{
  "init_std_up": 0.0336,
  "warmup_steps": 0,
  "schedule": "wsd",
  "decay_fraction": 1.0
}
Each number is 128 + 32 x the weight over its row's rms, rounded and kept within 0 to 255. Layers, rows and columns count from 0. Numbers have three digits each. The size before them is the row's rms in percent of the matrix's.

# down: layer 2 MLP down (transposed), 3328x832, rms 0.0336, rows 2000-2099, columns 704-767
# up: layer 2 MLP up, 3328x832, rms 0.0336, rows 2001-2100, columns 704-767
down2000 087:107111105070136185123135166132131135069091111184151143148169083110130167137161121109124152154175075105169121085117135164148087081083127209198111139138150138142123103145105112147088085198132093
up2001 090:160121155107095104183175075113116146117114134135100169127131104149152162138120121135111047069113136136113070175131113136120166112116072118093085123142135135108112154133131108112121166182118146
down2001 089:150097190113103119135183117188183123126096122106106114124082068140142118087092143143158133091089165126115092098077156160124185158111117126145125079124151149107148166143157094078166173134103185
up2002 088:112066122179151137125159070087097157083115103132094163141074146108086123152123108141106185142126151098196171100136196058121159082119131133121100069196123144091077150129080149073109197136195094
down2002 082:109114138130110167116139069123075165073114098160111121091110153125099129133107096133113132154134108059094187114169139130124073158091125138140112057147154155156133141056085144124137137133141137
up2003 069:108197123102086150207154110106157162179070150154139102208119094088084103135159102082141146119128150102107106088132100186151164160105135141122084134130132162077190161092168128079177085161132118
down2003 056:113161113122115143145165142117151123165112157156128111180130097107085104132159115058138154137117139124115113114124116172150159125084145129132096146117139168101172147121148125101176071170139130
up2004 096:105145152126135160155164095171068105134062251103130129104116169155134101121147134133132142119153124110144159111080146089103092112158160073163132158097148153123087090150075082094106139146090144
down2004 088:129151178141150197149133107148141125153055189154098135152133139108105081147140119133125157117194111153114126095115126080157131129193130124144144182142122193142073097131107109124155160136112141
up2005 068:198146070195109076102118108071085160076079144150120051150173130093151118133149139098140071111114137114095129027089132184090079141129147101090101061099156094128194119140054074107096142141132084
down2005 058:202120105151112065131123091054103127088103140154115084118178117117173094130127125130154087104075129146077138014066083149091144162099110084101116077078159122161134122143051060102134108114102100
up2006 152:147123133138108089133103075080133104123047143099094123075142103098168083116124145146108087129148085112135105130201076120107105098255129157151102137146159132171134123107127101102111187148105110
down2006 164:140122100104116110164127084085151098132135151118139153098114112134188100122113140159145074111081115131099088131151105095086142100255075162163113111153132120128145168114119158158111192155124113
up2007 093:145084070092119171084092162184157162116120130148161115132152135077135171095099123076126082080106088184046111147150124155107097121169113139141134140162192121152146087118154087151171133163165131
down2007 080:117170096090107134123137182229131111080091179141158136107135098096098208119138103078123045136099078136095080111153184160154082161140099080110115163215153148147101102148173087145150141192084134
up2008 137:104087111088125150155162137124154120118168124125109152105177119121155121151133123155127095195149133145101147139121086076134121117140157146099147127188094158146163135115132133124098133140068120
down2008 201:106135148153141163104113148118139172136122102151146169116145169099040100118158104155171158139102115106101148120144123162147134129044192116090096122097129185152122078080206175116147136104153118
up2009 088:146103119136117183192138119109121109130109160104146059117178082113096101162118096097147090148098163089102131136177183107154125116102184115127137130119092121149110123094116138131135169114148122
down2009 089:063125133124061141133165079077091154149128126056118079148072058072165118169127110111086108132065124139081109151119172139142114137131158139126137130185052151129127135049126113157155156138165196
up2010 078:148148131126118134151112106091073129145084110172127140142102156138190098142169141126122080143055159151134090117143154181143111105147120129155128104066134122088169105111110152156069099138135134
down2010 073:146139125150116134126131116081076152150079112170123116157119154142186074136141157099143063147070166182125116118150186214146172138144082136178136143099132163105136109104149181159084118153170131
up2011 153:127132121134128132199104095147107144097169122061124167156143165121129146151122087131154068149111151136140140141147141145139106152081129147101127106112143131195143162102086084116090128119094144
down2011 179:092181146086096159171112112137078134093161116062159161143151152185201127148125154129147130182055178083173148148124142113125096155078103111133151122086153171181155133106084054129115099109106161
up2012 144:102153147124095161134110130155149113103141120152066126102106147192090088159168200111110114170095218130139158083159138116140133150112150162075163062158094172154147099162111126134111193153107106
down2012 153:143136117141114170139117182170165168128179122155078135087132127173077086114164169116104108160104170151148136085131204108103105137149170154068194106144100112129192172128116104146083168124106163
up2013 073:144160145176157083166088124078140125154134150185125091139103163156160071178159126099149120110088127139160141190120082047071078115177132142116138105140092199169110090104078116149106116089159094
down2013 061:134151145155142099134105132085141113114153167164127140148125155160145071189142126113141154121114103119171148188138127043110092136138130120106141119106096172153103115131094135134128073089159084
up2014 078:170130155077170113077107123126170063064119032186156144065142095130182087121107121138148110065112139131077166167144144129167116044108184136124112174142181174091155122145120153125093178174143119
down2014 052:139104131079172124083145110099151082055136047184192127056145070129152092089099092162162127066139123121086185183124146121141114065185175157130118170140158196064149157120138153121102171168143121
up2015 079:135142073140130132139152160109101087053166142203099116083133111156156032171020115166164086170103089087143139132161124143100113205140174134152114204090098162101123150138183131146106179159090139
down2015 063:127126055121121125142101126073110089096187157214155074073143133172141046168027085149159095151096128077125169142147125138119113187132191098142126181091121112114121159122182170150107159152107150
up2016 165:121051109101135208061137127108126186111110167134094139108069183093140136132100114106081158134130122136109090171128121084148157111125084122141144055161140129087134091099069094117145102152137137
down2016 183:110104124104153111136129105086176138140074163162105079113062143084144113166136155125090173164140065139109069126105136068160183086046109090133154082155174112143126148127103050122083070092147149
up2017 084:142126088147125137101161108120182136107149157183124128131155126090109138127167105130125135087148117186161108073076112149115091122159168090101154147146126102132133121092196099107102123124171129
down2017 080:119139129126121157145125163102084055104157161113122130115133133154084077152163119149120123151137191111172089092172096147146140101125172100112079121093147125080136131148102154116126144113155112
up2018 059:127088130085086069120142113179121158197111124132153132205124138198151156127111127119120096068153113081118154135100129144163063128178094157112179128082144139092123069114118101084145166093099118
down2018 070:105071205073079063098149095137133174213135141114150077170155145111126109151107234114121124118134112081155174166086082097124083089023139130122152112111135119085112117102130149118104119114111159
up2019 122:117107186086133153174183105091129144141128129093104090179135152093152121156120121072153106151132066100148158144126125152122150148112092116103081171082124176137100081139151040193150162127108125
down2019 169:115126192099157161118132104101074174170123115118088129115098076110116149120113126086129056154100061138170143154120141128133146129088093062141115123154112135119141045150161074164125145121116151
up2020 149:126118140148176083176144095125135073125158164120099122171140129118126122146069118124093129138115154111152086175157161114131071139106164168111151079133143116155147121178117115155098136130133132
down2020 165:129134136153100124182119111160087133114139123111118116154105121083155137132106169140098100185106142078136125208140095143098098145157122123127134145137154178155146145172118046164098081125141147
up2021 079:126131081141119143095077117162166138148090180136103132127114134141168103147119131119111171135104152127160130133088177118076205153103121192151109161112086141115131133094119073113102139113066126
down2021 062:121095094142109138093069112133142142152106170125117138131092117126181122131139148108143159124054174128144155127112182109087209179077108213134128118100110153106141155098158076107105135122070129
up2022 142:138164186150147152137157173137194142107121165140152077149097115111072089087150094146125186167135124157160096155093106123142087162096152108127199128105144123238103160124141145140104121120081140
down2022 149:114162197169061157111136129144162124090177157126143119145118110152128145072146139104145180122112139149126128135070158121159088137040175087121162113126127099169099137125142144138090121124124131
up2023 147:134113069151142110112083083103119189062070116095150194167146159116164146150164109190145143088085102133153077136120152100116152125134120169186161086184153126094166126065132129093085120110162104
down2023 199:169074110165137182104098107119090134120104160120114138169130131141146084108147159152091160130115143169149108143143069104037101115059112139200165114123149209122148132150105151100139088089144166
up2024 071:148128112164186150148092122080067073128118108141092138199141198161168173138148124111096154146190151150151104088137154088157108125110144127062187128114052134100098110190170163192142179101073155
down2024 071:166109074135149155117075122095066099179143082174049115192153183143145138122138134185115122120125159141134124099150151112143113109057146114094176114102053139099090143199163170189159159124094145
up2025 094:121100097162160097170122146091088112129117118173138149114125112171143135123114103185144104142129157089162082123070121099183156118119084131093118138125159125129110167107150152077096158102137134
down2025 084:165154165139104107140099146070125126122117127135142130084102127176135131164097168124165157158173132107135126123141115143162087124120102095117132114123139146098131166123140153077092115113139204
up2026 122:139132125149125136055123095137101118082138154112113109099113132152171167153076140108087132117123144147117128144093119069094154130175173174156120183069145109105095133074130170116105093091129059
down2026 104:140110091102079137094155112109095123106114138135125081122112097161134177125084147153113094119099142178102119144127124037115174130167194148150145154111131126155105138110166153108140080116104076
up2027 097:097071114150149135126054127117146153188091099124118115143154117141103159143142128080112164153117170088084090142097099097158152144093179117116092164166142132142180108091107108087157107132127084
down2027 085:101060154153138125138103059109142166151102083127132125143139122143141161173145111086101126127089141066076107096106163131096165148149173145118098101137114144149143078090139129167147102102122112
up2028 172:125095116120147038169173089085135135123113114129183180123126147159142124103144069083228105138109086141153081136127107121122120127109133160125131072144115130059143096153081147146117090077093120
down2028 216:152137155187110147137116082145119103086114102131124036117122142101130104119158090068093124150140127095139169092074142114181155120137132187169092195105078130138133160213072123147088119113134145
up2029 124:099124176159139105119104152094141207159129114099133098118128103124119090165194084092141108157160110106144066131127166108160122088255102090129139173145130121119124129137080108141153116057189071
down2029 123:138129155109117119105162181074149148132174091123174121108077046114109104148152110141105094101156064115173109137096164114131119093255059118078113176119190119141150145107146157100166126098131123
up2030 087:137135087128094186116129133123094111088145158150134127170155122124114128097101149133108100129103124151142114102121074128096089147126102125193135151170146074158078132080137192117122150149127130
down2030 076:135088119104165169111112131099146121119116140196145145169098100069110156112127080156131113086093113145136146081129093109129082100104126165164120180154121097128089123132153162153134149139109087
up2031 140:215157112136132175143119169108073111136170143155066087166099066068153137122094144164158111109114134092103128147123077131157182135115144131180148064153190101171138158132148167160132130103140102
down2031 156:180157085177137181128138182111089098155143086143104105192144097097137134074131104162150106121071129077109097173105065107131212119184117117164179088149182123162152148102135154098108121099101128
up2032 091:158107123132090102116087122153159161145073125158112109169147073147077105155138134141144148098093075109209109086098123171116142128119140147103149139140150098108144134164140118138068094072159153
down2032 072:136097090106127134128149087129159148148117121147101083132109091119114113115113101158170164147102071102196128136101162164150129123104112100105152151125107064165088153143119067124104057111155135
up2033 090:107114146171086096129150176215136134101143071148113104145141163075128115086156214104163146120148114129154107137108107147175098171115115129138145075140155176142175031122148114181138136107145168
down2033 077:136124138143049113183106142219103093104162101135190104144147174040061102096122124089146118154112130144155125156131123143158131195124136126135130112132147162140159066105196133124131144098147167
up2034 093:101043135190096214169096139154062180186113144171132110144111137140088111153086145124115086096153116114157169120173125151153161108114087162122137078098154147089103151106086121062121160114101176
down2034 082:092102087187094234162092146124091173166125137197101113132105161129102113153074146129143106076154149107148173100156106167164139106139089159132162124095153150123135145118082144082110151110074163
up2035 075:174083193118162110120123142150132135088147136093139098118069174080106077127166127168141156106102171118132142079171160105123108129133083136100141110128137085119171064100083116155114114153091137
down2035 080:177106208122115125106146146130147116084170140123134131093098152047147116094179134153147161115097173141118123136150222056112084147039083125140105087127105046094180071157099088172135099145107124
up2036 095:094127146087164081143152134089088162140156126173106143147100150115115090069075140108173072101126093136156118157134118094154141123145107130099119142166109137130133146159104117095162141157180111
down2036 085:113114143106129092104122130072040146132154125180174149116087098107113112061061103089150156108145129132157096182129116122171146148144099186069159119120104086134131142186098144104113114144138122
up2037 080:109106110086084139153081096096201100089111128102118115091133120124170184102081044105152154100131151144123115127114135134159145115139111155177088080133131095129139175111110114137105106134127067
down2037 075:113148125091069161145079110089201088070119126066129174124150065104166164116074073117134124093116141149085117133143151143134169114130121169166107086136154088127163168103120108121082075158141058
up2038 084:109167136132101039165107187095101134191111115173197101108136144140116203087112117103081117101108190132050149128197124106140151151109178124180168131090150156131178131127131117081114129137134117
down2038 061:094148146151109071165126183094090110151100118160209111141129135134120219090119106094094122086106181104037166150176112102119150131080181133197139106107157147115130153148110159073116133138151129
up2039 100:141086202141174153190061164170137154120142154123154158151116111122090122120123131110140129135121170129146142117104155077111149126146134168108187112148144055079119107118136210094166138134132153
down2039 089:145139187083191149174121120103106152093158131126113061116150153115069115085057161110133134103164152136141146175082089113137091167119139155078146097124176077085122116178116160126112138090128109
up2040 092:130110118124145139127142098124148151107139153103167154086143082232133178109074098097149129046121128126174071133089140170108091100138134184111131141120163062180109174144116129138113118148097138
down2040 088:098188103089105143090124097138172097085146169168128208100172128101095133142054134112144087157122140092198110104136138130133178127098084141118082141116170101154169153148164187108145092182213137
up2041 082:118111124063169136137050185170161158096144178105156181123126146111074195128123138139115145142141132114141171140160127164077106171160135108190181088126111138168105105114113132196141148123094050
down2041 068:111104148108150126115068154165162172075136188089158144152112146127088193127120129109133146127103140103100174140175128141102106171115112103176171110096095164174114103114112115164167149110102061
up2042 133:085094092116101202147147121167146118090103107116157171130128121146150105161101211135106054074150086145092154155101135106109193143093097135147140107110092119162135095079137117120120182151117129
down2042 160:093133104167076187184166150163146155075129095109112109122160081105142141137083182107094105065136117172064164146096168129052116154093100081152035100099129151112122140069144116116063140165155153
up2043 098:200155151142148069060144135099142145151152142132095160114124102098147196138098113116168111145169094104159076134159149113028120122100157171119091140134203151137091134183160117138141103179112131
down2043 084:158114135151128069038147148063086111152154139099104109050125113141130184143125173153122175171103124116175114092086155169092136101081168190136149125144173144101066122156169110129171131176098142
up2044 134:122066139098139123134182159114194132122068131083124142131106156066144128147123161129136148178117156135168084111077105069131163134138134174140128112142094100115101180113132115127082102135142089
down2044 193:110124114113073184110146163152198167091098151131107097099101139158117124125088151092113165130116149140159083166091139132141123132068180127143129086133081138087055159123114132123084060181152113
up2045 067:148101122111169192132132113141103108176155139150191127085083122108150133122153125111146124083133155145184119155152100110148043132121173129133063177109150131145088146159080134193138103109068114
down2045 065:156099135160191187147110101123079104164165111146172119094118106126144154126127117123160147095143116146201132161151148096175086134112153118157112165087159156136149158166072165165162073124061133
up2046 148:099117114179095202130114135151098106157133097094168110080114093168144147147099192113120119159135074137151079134128202182103100103107144160102123120102152136111135134166113106092124129102117132
down2046 203:095121105166090192121150125201163080115107132136172134136149111175120142111180115107107082078138114161138071127089147118100146104055156113107118102151166081126096142156120064122067161083141120
up2047 094:149107156151164110162191171119149134161129163099103133197160134141093117146099095140201132101134058104150127157148117183083142149123136181087123197061117092109108122139173173070125157102201170
down2047 066:134091161148174109162164151111168124143119207126068139180131124144107130152101104127225130105118075122162101157117113187095140128103149194090144160104124092118125119126177145095133135108192164
up2048 075:186133085112199069154124148081169069162130070113106104105159078054123145184102077139070132074154159149166078120113179135120170128113102106144098155141086165102116083173077130189172160161133074
down2048 056:184106113106175069145124145099165071158095076111137099106151078093121140161136095152126119069136145162155098114136166140112126133100131093165098148156092172109118060130085122188154157141159090
up2049 085:101106081144198127139106094100121154076149160106120123188125176136111119120087116128113119174072140103105103080130120094153111146119121167199098089105145099149200155111106090117144156158114130
down2049 078:176078125132117127102134090103172137115147142193122080172144101132151089165127103117111049105104128110095139124051054162133115140095096142129118164130096106055180147118115094116118091126117107
up2050 154:200059185172138140154193129126101146160143127122169072068141155084134100121167160207168110082110174067112130145134111102159146087133141084037045100170039150097149048171123163176095127110101178
down2050 145:165065177180134118120172125157128143154163119098148125057142148114095089110208174182185123101106163085116145184170106125126162097118161096100080102163033132162068061167110186169117104108105188
up2051 059:148066214020140122116133109150141094129168149064135087150094126162159087102142106121154141077146203209078143206101114208158097124136153144126113135152157116197130154134136126108096143151149071
down2051 047:160082196059128124115123128126117070127138135081132083111070128145130087102122120126179130094121203191081147196134143206156106133074126120160133152158175130172131170118143150122102144158146062
up2052 059:165139144087128103169120168163140079156117099150139132149068113141091118105142190049139142042070145124106173102130083152165171142125164119116085127061132126108121114124163134107092136170074159
down2052 069:066132156127120090157154119147118097104126053088114151149114080098138084134122180077116173109091167154150184120146133147116173132059130161107094156080105115105125132105189095114073130115130190
up2053 099:152081182147137152146096132106123114206098128184133106139083107111162095170172140067133081179082103123089185127158136115141115132123197139061086185061059102113206143123164124073118158138133120
down2053 081:168112134130134118126134098051111092171117149121144120191119172098135116166197143080125143154082144139080188119135126109152133109144172159086060194137007098106179131090146138069101165131130128
up2054 104:101099139087101159097068123073141092191147113110111127184194113165131171138154167074203098146121091122128156131114083170174156081136127137125150116194106106149133082112170078148116140122127191
down2054 084:088109094044076169085092134091151073184143137113110119185211108165105212138158159064179133127135118121113166145103086192158142114069121128114142120156119129122155078126171069160113082128134169
up2055 065:155113139127185148173060126157110142098109158115081102136083107087096148132036169175077105112143158106094075158141142128095185148124149146108120154074093158086166109159165149111174074184140124
down2055 069:175171098174126154194146101121113139131119130093127111108131134121156106129118105161062118145176130115106132173070129177113117164099154123143155168138113130126129082108124196145117121126116126
up2056 089:113101116123169107120105144056122105210089074155121088116114063141102108138160124136124115092128096147141138084088114125133164145118077146117167137114084126124095109132140138130179111094099087
down2056 086:132136090132181106178121133073145151175135111178066062128110051108102120136149127176110149140136115122131120111117108106085112146186094129124131116087109123175139108099188097111141115073097162
up2057 090:153113115121135195062080122122107117122096094099156071148117153117115135181144162145089108133115129194126125111059109130132171091171153116108137088131149097130105131119156101060165112087119158
down2057 086:181117138162128183101123132134111122116097081133109086128089122142114157152154170147113062159092098157115139094077108129110150098161132125148118141141129107129091132127174105054126062111141135
up2058 087:139135147092139174104122144143116154152107150148140168107135108094118110120165133117164149080068161190111120175032133122119127145117114102155165112101179141102158097116180149133103187172135182
down2058 072:108118127090146180109132144168154177143106120172155149086114076117105105174157137124158156088066133210116159194072117098124128136126112097154196163143187119113169109132154129116067164166141157
up2059 117:174098106147111153049054131115112133120103106167160137126119151120113168134027162152227111166104158156123104130157103155177090125130132139224131103125179098164098175097140183109175080116110101
down2059 081:192116113181102127070069098118142117119117101161150120116106155121128182134012148146182112134098177154094078156134124132197112148164132141229095112116183110141095204126139184088164089123102106
up2060 098:116078156115093100145165085175129146107120107120116102204112089121068118131114103164134045082178063100101173117105212182118149164113116139134126118068150213083168172063166104127143173125190193
down2060 069:141083180128144123160137095143139177127114066152100050177140123139065149135130138143136070102166068129087186121115161180150142180106093141143151122075159213068133145082144078115153155085147192
up2061 091:142135153115180074138115163103119073140165117104117152108166163152081132173126080113114119129117178127088154102104136097103084197093130138131127167113073106144062090142067132134148165142084096
down2061 090:170119100199185101111066168078142145163132085153107110101195092166156125200126128070107126088132146138141107109098170125159077142174142125172144134094160077138118116103116133081177135175146164
up2062 081:132110066091114088093125159163110140104054147123129053115090132132151113122141165129089080148133149133098094159098122061110131132104121106179108168159190079116071170090110139114099129166125097
down2062 070:105077114143101121109144178141110084071111098145116065123071153085148110126140136145092111130133153150101109172111143043137130150136083131186131172167188034170130151081109143149078136125084092
up2063 090:141154088132138152089111139139151142140167115108086097150076120117160110151146106119026106119137144129133159108187101094126151131114126134176071159157105136130115101117174123181098135116130148
down2063 087:156094135099114143079101133087130102128142146170104124144074123131119095182085162149079152081108163166152142085127162131138125058100154109123118101137118085151117203208192156125144101141103128
up2064 067:113203079099138094138088082139224138158117151162126208145141117112064125184147106146157137159142159136152125070130133164155141116117086209127172090057113074087147149125164126105098133086115147
down2064 076:105166106118122113096102085123201093111134137168116164153146116103050146219141086103151183173124127166145105116122080151124134109075147186139123095053077099097146137136150141090103144088159139
up2065 079:099053130099148082075130086141135111053116115086139185054142105128107108094102131102115122093134113068137166065184132097154162138127150170211107170106149122117122108123076094093096143149135122
down2065 047:079085140088150082124136105159128120050108102110139163053136095114126134099114100105125121067138132072135153065165159098184143157124145179186103155114146104139124146116085101086092153122150109
up2066 088:075141125134158120156116169150135125148137079061122166177126129113078127129147129139140124116129133112114217132140147113112106109124116111121160159093179122165126176152138151112119131194091160
down2066 080:082106077114135135126033100210146127096133121065143129167126093061059140118124171147181090092110059135111154135104110138144126136166115168127115115131171129118078136139122136126109131255069173
up2067 118:148167144118110087171098152093160137125072088151095165153149121166180084148074140169160142139158122161073134186141112178146120134117090125109113091092168142119123111116153118106092128168085094
down2067 082:154158117122102058143099120078150132105079107154093153134126098141160081153072115166164162125142104164061154179141123170155133104113090100100124103101160141102126129123155111099069122162085113
up2068 127:117117143165054032145193154127136058180097112090182173122157107151132158137102155111146169120137088193123116104133112172119087138110124117113121121162121106088141116143168140085139118135170099
down2068 099:098123111151063000138190163130166075194118109108181162149144129130138159148099148103114189132141083176109146107156111170098103141139116130102126112157110101100163103139165104098087133107167107
up2069 078:137090041130146098095138090122105118159082182097075159161145096125104112168085146133108114124091096134137105122153171135108112136127163164095104061151113160069076096165109074162121167135121152
down2069 078:142104081131104110133192105138114111157166146139085148182111075126085168154106101095100109133104125164170142129138136087105110160115140153134148130159163205123151082184126084151117148118163138
up2070 079:166091170172137148128184125132149150148125119083121174129101098137089106138129138137151119098139098162178115170139201126113145107101142175144086179124098141114086133110138186094120217086137165
down2070 067:188124176126170141120142118098174143142122122115114131129112090131096133110163130121145137094133091144166101159139207149101137122084162162147129164135085136093074150160121196092111224104138174
up2071 075:131101126126158116089099120116150148166139114068148161105126179078121164153111115102122070114118138125146127131083127094156104177167115131069058164123079112122166074137142125121122166132171178
down2071 073:121128098167189101106112100101116135148097106096152126122088146108169156152087124112111101091119145146156106144124164111139085157127120154102093154108063140111117081152145104106154169161189148
up2072 082:059168101144138164109078129161101134157141099201108123139136146119078146110092154175132168118107144127137136136186129084124136138114120204205188135143123091168170145109131167150185134143177161
down2072 063:045168106127135139098103096168097143145138084166085111140143108093074151085089131135143166161126106143134125150158148099108122133153138214212161111121104108130157120122126172160198117138175152
up2073 086:116095102161061166066142160118131122052149120193143147124119133145110112146103176104144164131096134085110107118184100110161134106099101117083212176166149099120128119130120106129192123103156121
down2073 076:156150094106116140074144133103099128075168160196180104062123115113117159118115117089143100149132164130117146116102117108119131099182161116142134093141114167082121142088146071209183087115102134
up2074 097:126073125174148148095138124145133115146108146119205129120129118060138163071145154081133101078167134163232139133121162130184131173112132183118117134110103157098107093098064090100121180171105121
down2074 070:126102129197153133125121131145176124160090163108187128123116132100116195052163139116130126086184151162220143134119184122168139163068144207144122142090093166109107105118068096091115174170106149
up2075 162:114173138136134094169144103146149134108108098135139103131127146105155116128169141141164077110110096159148119139186135123146172107094098153147106088171123131129073090103115133118160143161057114
down2075 193:117166116148167132137133109108191145151166107154107097161138140131173102072176138187092105165095088204152117152117078118069186089083119157144118098139112194123073063129134132107142120181066090
up2076 146:174176101088111081126079143208127102103086109169169122128132171052143198139171074070145127152156138135108091107183134165120140189125168153068131156135145158121104130140167112119097151106146045
down2076 145:189139085091126069138063113193146113083083111147143142103098178099138183125163095073119100135146139136072107139172158143109154184096184150073161122111149126160101115118165122130084135093117031
up2077 170:139101164124128149107163130106173160129173132153196124124126141152192101140132120182106115180142183154106144107068100114132077115146068157192150147173102118193172128128133158099096182136123093
down2077 204:101130114109133112126154128160120177164141172106030129191081079080132122164093138121123151101107169134102173141109113117086178127006157075143138119156131078108163047134139190111136206126065143
up2078 073:071129131165160189139091111094156141125097162134067208155150149144076125200096153114147129177110106138176078110150104069115156101114162105149104147126136154176145115136158102145128138150125141
down2078 061:094120147137144174146095121102140148094108169131075211145155124163073145185098135095130124172107103133162093098159122081122105114082135065175070115128139152166152110133153070137130167141138141
up2079 068:131132155138089136074121145078142177217136107156162158088129134153071185157163110140176118148179134094148123126123109174168081167094093136148105157105098115117101140091144155084146097111164089
down2079 051:140157154152104148062126132045136156204126113175176147111107100158054205171214110147119124135172132083128110128094104137138074160072105149138136140118077114133129152098150135104158087111180095
up2080 093:138126174125159094101139096146112159135112149106163111183164117104094130184125157098197133127125167108110080072099158128112169120116112097153081142130097133139083145156113113110153129093136100
down2080 091:135112116149115126111064092119119131093139131124112111138116129133172089178117130133158154142123149084116113103176130071150161157108122132184143085155152115078154121103161101100109139036178133
up2081 089:125156111106195132078086140152127090078096175107140108143129120100107189127109108123134074084073160085105078117149160109184132146114143125198104147132067146147059120174088058150083172192072094
down2081 060:127110102109175109073095097161122107090089202104141112157113092111134176135096101109142073087097135095105095134147173087187142156169130119174116132132061168141091133145116087123082166173097077
up2082 082:117131110103115109146158118070142143107159155125143160126096102120104140112093107083148129132157135140093126137232157133175180117071096158140139144157111105164071133066141115105109179127155133
down2082 075:119090138085112097103148109112132097172098159163139116184094127090108178171097101118113115115124118091117138118144134168151124150113097198119108153158139055153145135095162159121123163126162125
up2083 088:106121087107131167150078155089175128085164083147200101169145104157077194208139125099074132164125083105058131168144169102115126125156075166186114153150156134112063146190094054093106143103117140
down2083 077:050189107162148089121089131109117140108132159151189119159122163124046168128079082110107126153172160104075101142122106154187108138123100145180127145130131138174082159151089109090115096101122134
up2084 140:124154110133128135151075179143150126146143158154103166190156147112105088167071147155103119115134114087120148091171104151103160097140126128147102140100136136135133121130130121114116132103124088
down2084 098:150140098118103131167096139129172111135115190146117155200135153112118100154078127125105123106107112081102155115126103132103156098112093135142104150123136109128111101124145131114123120126105112
up2085 080:144118112147093171133151145166135147140135117135103117131121127141204107150085151173114132138150140073125073169130189143133075156084168149163102190115080124112118134135144117081139086077179078
down2085 073:107138172159104163133142150182162154155150150147129145169117156130173064156058153138130089124154144054092077149099109158163102166112150135174137140135035165095084130091094105086126096134209091
up2086 165:134161100150116107143151104125042088142079109153138120159080163130114092098091120121142141065090109150148090157155207115132163152134160151113079139119185114146126113100148146133135132084125166
down2086 210:101207162195153087027124149108124093175113152108105152124083103096161197095128179085088122146135115087152104132116129138114118082116103107137144164083131128156150172102122106128139123132107173
up2087 074:080161069103139149168180106114098104085156143102120083165174148125124163092124095115131156104141101163154081133128119154135117162101113112187150108103113136097113166170166158117108176138121106
down2087 075:061153064128151152143142085099168118108122176100117115151149127094146147079125125102160197114119129172144078130090063154145126148035141101179169095149135121080094157165183164143081175093125107
up2088 112:117150184121169121104087172066104157152108151104125143080110099088112163161131092124145145157157167127100098153123127161126080166161130092135093141056193098070109105144119169141125115131092166
down2088 087:138147189110161133082076154071097117126129171074130113060124123142132165136124110148142154164153122155122102149132113157148112151085138076126092141044190100071120112140104210164139103123067168
up2089 100:121065174118130137104105103171129142136106100167175151121143135166104116116097156121081118128149143155143124148131147121127188094110150171150115103097147117165137102090104121140144152170153111
down2089 079:135095197130109128117111105162148128121095097155181112097125108131110130103099126112090123141136160191131133164145150135126154099018126162149121132097146177174124108083100109157148167167151094
up2090 084:135114120109089151133118158108134160128116174073093152097112165121176111136143124087103102146078154136215180123124073139109166109122142151109121155169156079120110135137146112182113145114110100
down2090 065:110119153115114145121133163095128131098124190057090107098127128123172145121148144110125094142065151154206181115114084146129158141230146155128131163153099069149155126119173101160113151128124098
up2091 079:149132128124205128166057110114129168152083150119172117188145100108109128094132104157151081135185119144098143144143145088182125080114167117114081147111132127148143106130106121113121093055121119
down2091 079:121160107081161132164110108129137102128078117093175165149127123124115133081129101131117096140185111165104164162132129113156124075152151068126085105107070142140150098127104091122160090082094148
up2092 151:136107136092098159111080220138102147172184146107163102125150093143187098132151120049139236126154086143149125136140118144089146162146184144147123035116148118095114149080149139091102113132108126
down2092 206:031218132076132105155125182162139107153105168100125081135113191173179110089129130155138136177111066107194131118109095154102070150153177151129119047132104128081102107127155193129069159079176125
up2093 086:124131114140097116096122141105148118122099098120157100127132135123113074094133108158125097155173124150070146080136059055111149146116167122118108195147134206117196158127105146133086137140125103
down2093 080:146159120115117115105120138086119089169113133092141112137117107082135089083121144150113134166135140163116083143149116067120119150202178118141122134135141163155179143133117151126113184117095154
up2094 073:126070147087140107049164123146100156140126128137134142157097136146187118071098065139120106113193083151116168076151193137157139111148147121101132134138116171145128139098172078138158201102116100
down2094 064:107106114104157095090132106135109144122140116152115153139093171132162124061088074168117066105173100197113167067185149151154169092144140125113123143139101162135109141123193073161156194099120138
up2095 135:083175125066135120101102170161188127098172125081129186124079149143081129119112132107118096202097179197176108170146149097099131133092126160176105154142101125074063144153202173153145142161202113
down2095 164:156150141140158090104075178159105145152155120136118166151093101128104151113119137100076122121126173132141130182194137125134180109062118145176174135130090092101073162117159130170102092109176142
up2096 073:136209065179115178109153117108069150162116149168131090154116119149132144121124149145154140153157158118130128095040112139145134079123131171166090120173098139084167162156111150174120179139155105
down2096 076:119168139146102169107133140101091137179117081148088115152130113152179148100163095179130106148128172129146123130098173133159133090093052144154145152157134128137146129175137169114112118124113072
up2097 072:133137144096138092133098151139175137101127129194118161079135094145117140114173139160130105098156105150140144070142200143135169148087125119121084126142131111061159146137125049098148155106092151
down2097 070:141133156108162123115127122121161135127122144204078123100113108143119151142169122140120144131160125135158135055141152141143154172000104092117151145137139131056158153107099110140150147109146139
up2098 089:089043160159153134152109101160099158161123165083162096139076154138175161090190163119132137143145094130097098132092155114157124219111089101145098142127062114169127138115109143131156140132160180
down2098 089:109152136172112138115127109124132114198190188143146146170071189185122124130156142115177120143110067163101147143135139141087158169094064103127082155140102138129148126144115148175192147157184196
up2099 079:155106122125113087053175135081174120129126088190166116143105083119139147096076157101135150098092201079104142146126115115148152133162175117156109175187162143075210169139118118142097125136111156
down2099 064:146127098099106098062165133054145120102132125175155138155133095138130172105075177099105134110119201073112159133156129122154141131103152145128087180176139118095191190120083121172137103157135158
up2100 120:177145117029107172159140132123041143162098143122166166147112122135106130162121163139156127125148151126111191054115125180118149115156134147074167114176151064157138077090080175144116106127123149